Weights of a small transformer language model.
Size: width 320, 10 heads of 32, MLP 2560 ReLU, vocabulary 8192, 27.9M parameters.
Each number is 50 + 10 x the weight over its row's rms, rounded and kept within 0 to 99. Layers, rows and columns count from 0. The size before them is the row's rms in percent of the matrix's.

# layer 7 MLP up, 2560x320, rms 0.151, rows 2285-2325, columns 240-279
104:53 71 63 34 49 64 52 56 59 51 58 48 46 63 30 40 43 50 50 45 41 62 53 49 46 47 55 26 31 49 47 53 45 42 60 56 48 34 48 35
090:58 49 39 60 56 57 69 40 36 44 56 45 68 54 46 62 52 55 44 38 43 54 40 37 55 49 49 35 64 64 58 59 56 46 42 62 50 51 57 51
109:41 67 37 43 43 63 63 47 69 61 55 36 66 52 54 63 53 70 57 30 57 63 57 62 51 38 27 50 64 50 50 50 47 43 34 54 52 50 46 48
097:41 45 60 44 43 50 51 53 45 45 61 51 51 60 51 59 53 55 46 65 63 61 50 47 41 60 29 49 64 35 38 62 48 67 62 38 44 52 49 47
105:52 63 48 51 52 36 60 47 56 48 50 52 49 22 55 45 46 53 55 46 51 57 56 58 43 23 61 50 52 46 50 39 55 43 49 51 29 41 44 67
090:57 56 36 57 39 38 54 44 47 47 55 77 43 45 59 39 53 55 64 51 61 48 49 53 39 49 42 41 47 56 66 50 53 74 49 69 51 57 57 30
109:46 44 56 59 46 40 44 51 37 56 38 29 70 50 43 40 56 52 42 62 57 52 42 50 49 54 41 53 57 29 41 54 54 37 22 64 47 51 53 48
101:43 52 43 33 44 54 51 56 65 57 48 46 30 37 36 38 59 60 35 50 52 65 53 60 46 60 55 49 60 33 47 40 51 29 60 40 54 54 58 68
099:44 44 53 52 58 39 64 36 48 56 65 67 55 58 68 38 50 38 46 63 50 50 63 68 69 62 43 61 49 27 51 53 63 65 36 54 61 36 54 51
101:64 67 41 35 62 77 29 55 43 60 61 72 55 43 35 61 46 38 34 59 31 54 52 53 51 60 59 35 58 44 51 51 56 50 55 66 51 26 66 65
098:46 39 58 44 49 71 39 55 48 40 48 47 53 73 53 64 62 67 62 38 33 34 57 49 49 39 45 50 29 50 43 49 43 52 32 58 35 39 70 57
094:60 49 33 57 57 45 56 46 58 63 59 44 56 32 46 47 59 51 35 50 58 59 41 47 38 50 36 57 68 35 41 49 76 50 47 30 42 45 43 52
090:45 51 48 51 52 38 54 43 39 50 59 56 47 51 52 44 43 38 58 57 49 42 54 57 39 57 27 36 65 53 50 55 62 50 63 39 48 49 66 37
090:67 49 48 54 54 42 57 51 67 35 45 66 21 60 43 47 42 47 61 59 78 54 41 53 34 55 55 27 48 51 80 65 47 47 58 57 64 41 52 53
101:54 56 40 69 42 45 59 59 43 21 56 43 57 68 44 46 53 51 49 36 47 49 53 41 52 25 51 54 44 43 52 55 61 45 46 50 61 61 64 62
105:48 46 55 62 47 40 35 36 57 56 55 71 51 50 45 67 49 55 50 37 40 61 56 54 54 46 45 64 45 45 42 66 64 65 57 49 37 56 45 68
109:61 50 56 62 21 58 53 36 57 37 59 47 40 43 48 46 49 51 50 36 47 68 62 56 51 54 54 49 48 60 54 50 24 52 31 37 56 40 48 36
102:60 27 56 42 38 43 49 37 19 51 47 52 50 56 47 54 55 39 59 67 60 60 54 48 59 57 56 40 53 52 40 64 43 61 49 66 44 53 62 31
099:28 28 55 51 33 58 57 50 57 50 62 59 46 61 36 56 42 70 38 41 52 63 41 41 45 66 43 66 51 44 64 62 33 48 39 45 40 71 36 53
098:65 54 31 34 52 50 48 40 45 52 46 61 30 39 49 42 67 40 45 37 52 47 61 46 52 67 61 50 53 55 57 55 48 37 66 49 51 51 50 46
109:63 54 39 52 25 56 57 62 39 50 47 65 45 48 46 43 63 41 40 63 72 65 50 68 63 46 56 55 45 44 45 48 44 45 55 66 49 51 47 61
090:64 58 46 62 49 50 48 68 45 64 50 66 44 57 31 34 51 58 31 38 62 63 68 47 47 36 54 33 53 41 54 46 52 55 39 42 53 55 30 34
099:67 38 62 49 47 51 51 55 55 58 36 49 56 50 65 65 67 43 40 61 82 40 43 58 50 60 49 48 53 35 66 56 61 60 50 53 52 62 47 62
104:61 38 19 39 65 48 42 42 31 44 51 54 73 41 62 55 38 45 38 48 67 43 42 53 54 57 69 57 52 56 51 47 60 63 58 59 44 29 66 51
105:50 52 51 50 57 60 57 50 46 61 64 49 52 61 58 41 57 56 53 60 50 49 41 52 43 59 60 50 30 65 67 53 47 59 52 66 51 35 50 51
100:63 54 51 38 57 37 61 48 55 42 57 56 41 68 34 48 59 56 61 66 66 42 46 44 69 50 54 50 53 62 32 61 53 43 43 32 50 38 65 59
102:44 35 62 52 46 68 40 50 61 59 54 46 54 60 37 47 51 32 66 57 35 38 53 52 59 35 39 63 56 49 52 44 41 69 45 46 29 49 45 32
104:55 56 52 53 48 49 67 33 59 25 55 41 61 32 37 57 51 72 47 54 70 55 45 55 47 53 69 54 32 53 43 66 57 51 53 41 49 52 46 52
108:54 40 82 60 45 62 48 32 52 47 59 49 51 53 30 56 45 44 44 55 43 47 39 39 58 41 35 62 33 53 58 42 53 33 50 48 39 54 57 46
105:36 47 55 58 58 56 36 63 55 44 49 59 40 59 58 44 39 66 56 55 63 34 48 40 63 59 31 47 64 64 46 44 47 56 42 52 56 26 57 50
095:64 40 55 39 46 45 56 51 39 38 39 54 42 50 43 63 42 41 49 51 53 57 67 36 45 50 51 63 65 49 52 47 47 69 57 48 49 52 67 51
098:46 54 32 59 56 44 56 57 62 52 57 51 60 49 55 46 43 47 63 47 44 62 28 52 47 51 33 47 61 43 66 38 66 62 38 47 64 51 35 58
101:37 47 53 66 45 48 43 47 60 52 50 56 30 38 50 46 43 57 51 41 50 56 49 48 39 48 52 76 55 39 49 71 49 42 32 58 64 41 47 56
126:58 42 32 46 59 51 63 61 65 57 52 47 40 58 46 50 44 46 57 44 45 47 45 52 50 42 65 68 38 59 47 59 48 69 51 37 34 53 36 54
109:55 68 54 54 51 49 55 51 50 45 56 42 73 60 50 56 50 32 24 58 43 47 63 55 26 68 45 62 46 45 52 54 62 53 31 57 50 79 39 48
106:58 46 50 40 44 47 37 59 52 45 51 40 51 60 66 33 34 51 47 59 51 29 62 57 44 48 53 37 60 50 34 51 61 58 67 50 39 42 40 47
098:58 35 62 43 53 46 52 46 46 71 53 46 61 59 39 68 48 47 51 41 68 75 60 33 59 62 47 59 39 43 37 62 57 54 52 58 37 43 55 37
123:53 53 41 63 53 53 57 51 54 62 55 48 50 66 41 67 48 54 72 61 52 40 57 53 39 53 44 42 56 46 43 50 30 42 38 57 45 48 48 72
106:45 44 55 53 37 47 45 63 49 47 58 56 54 54 49 39 50 63 44 40 42 50 55 45 39 45 62 48 69 57 35 52 45 48 54 56 38 39 72 58
098:63 45 39 58 31 65 58 51 61 47 69 61 41 50 59 61 37 43 56 42 50 64 53 61 44 47 41 53 62 61 55 45 52 32 63 60 53 48 58 56
100:47 57 55 66 42 60 60 42 48 68 51 47 38 53 56 43 65 58 53 53 54 46 47 35 62 45 65 40 67 43 35 58 50 60 31 51 55 51 47 53
# layer 7 MLP down (transposed), 2560x320, rms 0.0537, rows 2285-2324, columns 240-279
097:35 61 61 57 49 41 45 53 49 46 33 55 52 57 45 46 40 45 53 60 48 26 48 51 61 46 45 58 40 42 52 31 62 64 53 60 33 61 43 45
091:56 61 46 55 57 48 52 47 42 55 47 51 50 51 70 76 57 43 54 54 53 54 44 35 55 39 44 48 68 48 68 52 54 59 44 46 53 58 41 49
103:51 62 44 46 48 50 55 27 48 56 46 42 57 61 68 60 51 60 42 52 59 45 65 58 42 51 45 34 52 40 42 61 40 65 53 56 54 47 35 57
104:57 48 45 49 66 50 45 47 66 50 55 36 56 52 48 48 41 74 41 49 52 45 52 58 44 39 48 48 44 47 54 51 45 52 46 50 54 58 58 42
090:48 36 63 56 68 51 48 42 65 44 59 57 51 69 52 52 57 58 52 53 45 45 49 65 66 46 50 52 47 49 55 52 60 69 47 37 43 71 49 32
087:50 53 40 63 41 57 61 66 51 43 51 52 47 55 53 56 56 62 55 46 52 53 49 41 56 58 57 46 48 47 37 74 69 41 58 57 40 46 63 62
102:43 51 35 43 46 58 60 43 62 63 50 40 64 53 30 65 53 58 67 41 58 44 73 44 62 64 54 43 60 65 45 69 38 63 46 56 60 39 63 55
101:53 54 32 60 51 61 48 46 58 53 53 69 37 53 36 49 52 60 35 46 43 66 56 46 63 40 57 68 59 52 37 39 45 61 32 53 34 48 59 75
097:28 61 31 51 69 51 48 39 48 48 52 48 60 44 40 42 30 53 62 61 38 56 68 64 45 51 51 40 57 64 56 69 62 59 48 57 57 37 56 42
102:62 48 55 45 59 61 51 54 42 47 38 59 47 61 52 45 44 49 33 46 56 36 40 46 59 59 34 35 55 53 63 58 56 55 50 57 55 46 40 47
101:45 45 55 60 44 46 49 53 35 38 33 38 37 38 53 49 56 48 49 49 55 60 42 57 48 47 49 37 65 45 43 68 44 60 42 63 53 46 48 62
101:53 48 56 56 41 33 32 49 53 51 53 54 37 54 40 52 41 49 54 37 29 51 34 46 41 71 53 52 51 55 39 54 45 49 52 55 46 55 48 43
094:47 50 48 71 59 40 57 55 51 58 54 54 51 56 49 31 49 53 45 43 41 65 68 50 55 37 51 46 46 61 45 40 56 39 45 42 52 55 46 33
098:35 60 57 54 49 49 46 49 63 23 40 57 73 34 47 31 48 47 49 44 40 65 62 52 67 58 32 39 41 50 52 44 62 43 45 41 56 50 63 31
106:38 51 48 50 54 55 53 61 53 58 56 46 56 40 36 43 61 51 52 48 56 32 58 50 53 47 54 56 45 57 36 53 48 54 60 41 39 45 44 43
091:67 47 54 64 46 43 52 73 50 50 60 46 55 39 39 31 43 42 52 44 45 50 49 42 59 48 79 37 43 31 48 78 65 36 46 46 41 66 42 44
099:41 52 43 36 38 48 61 58 55 47 54 39 39 54 41 36 39 42 45 57 56 47 35 45 62 52 45 39 31 43 49 54 51 41 51 55 45 57 59 50
104:53 53 41 58 45 53 45 61 49 50 47 60 53 51 42 70 33 54 45 31 53 49 42 40 50 47 48 27 29 40 48 51 48 53 37 43 53 34 46 43
105:57 54 48 53 47 35 65 40 68 56 38 52 56 61 54 54 44 32 60 53 51 34 62 53 50 68 42 52 49 47 37 29 39 45 46 58 48 60 55 65
094:55 44 46 58 48 60 42 83 46 56 49 57 37 64 56 55 37 55 47 53 46 38 46 52 56 56 41 59 52 48 60 59 55 42 30 54 53 52 70 31
100:35 44 75 40 63 55 55 44 64 59 56 38 53 51 41 61 52 38 51 76 58 58 30 32 50 71 34 57 47 39 41 67 51 49 44 57 55 61 64 34
090:56 40 56 54 39 57 54 64 52 59 55 47 67 61 60 49 63 44 51 47 37 53 62 50 41 67 46 41 41 59 38 57 47 61 50 40 65 59 48 42
091:36 47 65 53 48 58 47 38 42 41 65 68 41 37 56 28 43 56 59 52 47 27 55 57 45 47 31 55 52 54 54 31 61 49 57 70 49 62 57 57
109:62 44 30 42 44 45 51 45 59 49 44 47 56 55 49 48 59 53 40 47 41 46 42 38 53 43 67 57 67 50 63 51 57 65 48 55 50 51 54 63
107:49 54 46 51 64 41 31 42 55 52 55 51 42 64 69 55 67 70 38 62 56 35 50 61 53 53 59 64 71 42 43 49 55 60 58 58 64 54 60 45
093:53 53 34 38 65 51 52 50 56 47 50 62 48 50 41 43 40 64 41 56 49 43 59 67 36 47 59 48 37 55 58 49 50 54 39 70 49 63 38 54
115:44 55 48 44 44 58 24 59 45 61 49 50 47 35 52 45 49 45 54 41 74 65 67 51 47 33 49 45 40 42 53 30 59 59 55 39 49 42 53 39
101:50 43 62 58 46 50 38 45 46 59 48 62 50 55 61 53 47 33 51 49 45 41 75 39 51 48 50 50 45 49 46 16 42 58 27 43 56 35 51 49
098:47 50 39 45 44 37 45 54 31 48 46 65 36 54 55 49 40 35 42 43 67 36 51 64 46 56 63 69 67 44 48 47 48 37 53 67 54 53 39 44
106:43 48 30 56 38 44 30 40 51 33 45 44 57 44 51 48 48 57 51 36 44 53 67 42 46 55 50 51 57 50 53 67 61 64 58 41 44 56 36 58
097:42 44 36 64 44 47 26 45 50 61 48 51 61 23 52 56 53 41 47 58 42 48 25 37 61 65 49 39 59 42 53 35 35 42 49 51 51 29 51 57
095:69 56 56 47 65 32 43 59 55 28 55 46 53 56 58 71 41 48 54 57 48 48 42 41 37 50 67 56 52 38 41 64 38 65 68 49 58 55 55 53
105:55 50 40 53 56 59 50 54 50 67 35 56 46 61 57 49 34 47 46 45 37 46 48 57 66 36 45 28 53 37 47 47 57 48 73 37 58 45 62 50
119:42 40 53 54 56 44 52 45 42 74 52 56 58 60 59 58 56 48 47 54 49 62 50 51 52 39 50 39 65 52 52 51 44 54 46 53 59 49 44 53
101:53 52 32 51 45 59 41 59 44 48 33 41 50 57 33 35 61 54 58 78 34 34 62 50 47 53 47 42 55 61 46 57 43 62 50 47 54 48 46 44
101:37 56 45 69 41 51 58 67 53 55 33 38 56 42 68 46 62 55 55 56 68 63 51 48 47 51 49 43 47 50 49 36 47 39 46 38 43 53 29 36
104:51 45 51 63 40 33 42 51 45 49 48 62 63 51 55 43 50 45 33 47 45 51 49 62 40 47 45 64 33 54 58 19 34 47 35 54 58 65 47 50
113:48 51 59 60 46 54 42 53 41 47 47 55 51 36 54 39 42 45 67 34 60 36 39 31 59 43 53 54 56 58 57 54 37 57 55 69 58 22 54 51
098:42 44 41 45 36 52 33 62 40 44 39 48 45 52 60 63 34 52 35 52 47 52 60 48 45 48 61 35 56 45 60 37 49 51 44 49 77 53 45 71
103:49 32 45 50 50 62 55 41 47 53 49 40 47 49 64 42 43 46 57 26 58 55 36 56 52 31 46 55 60 44 47 51 56 62 48 54 64 52 42 46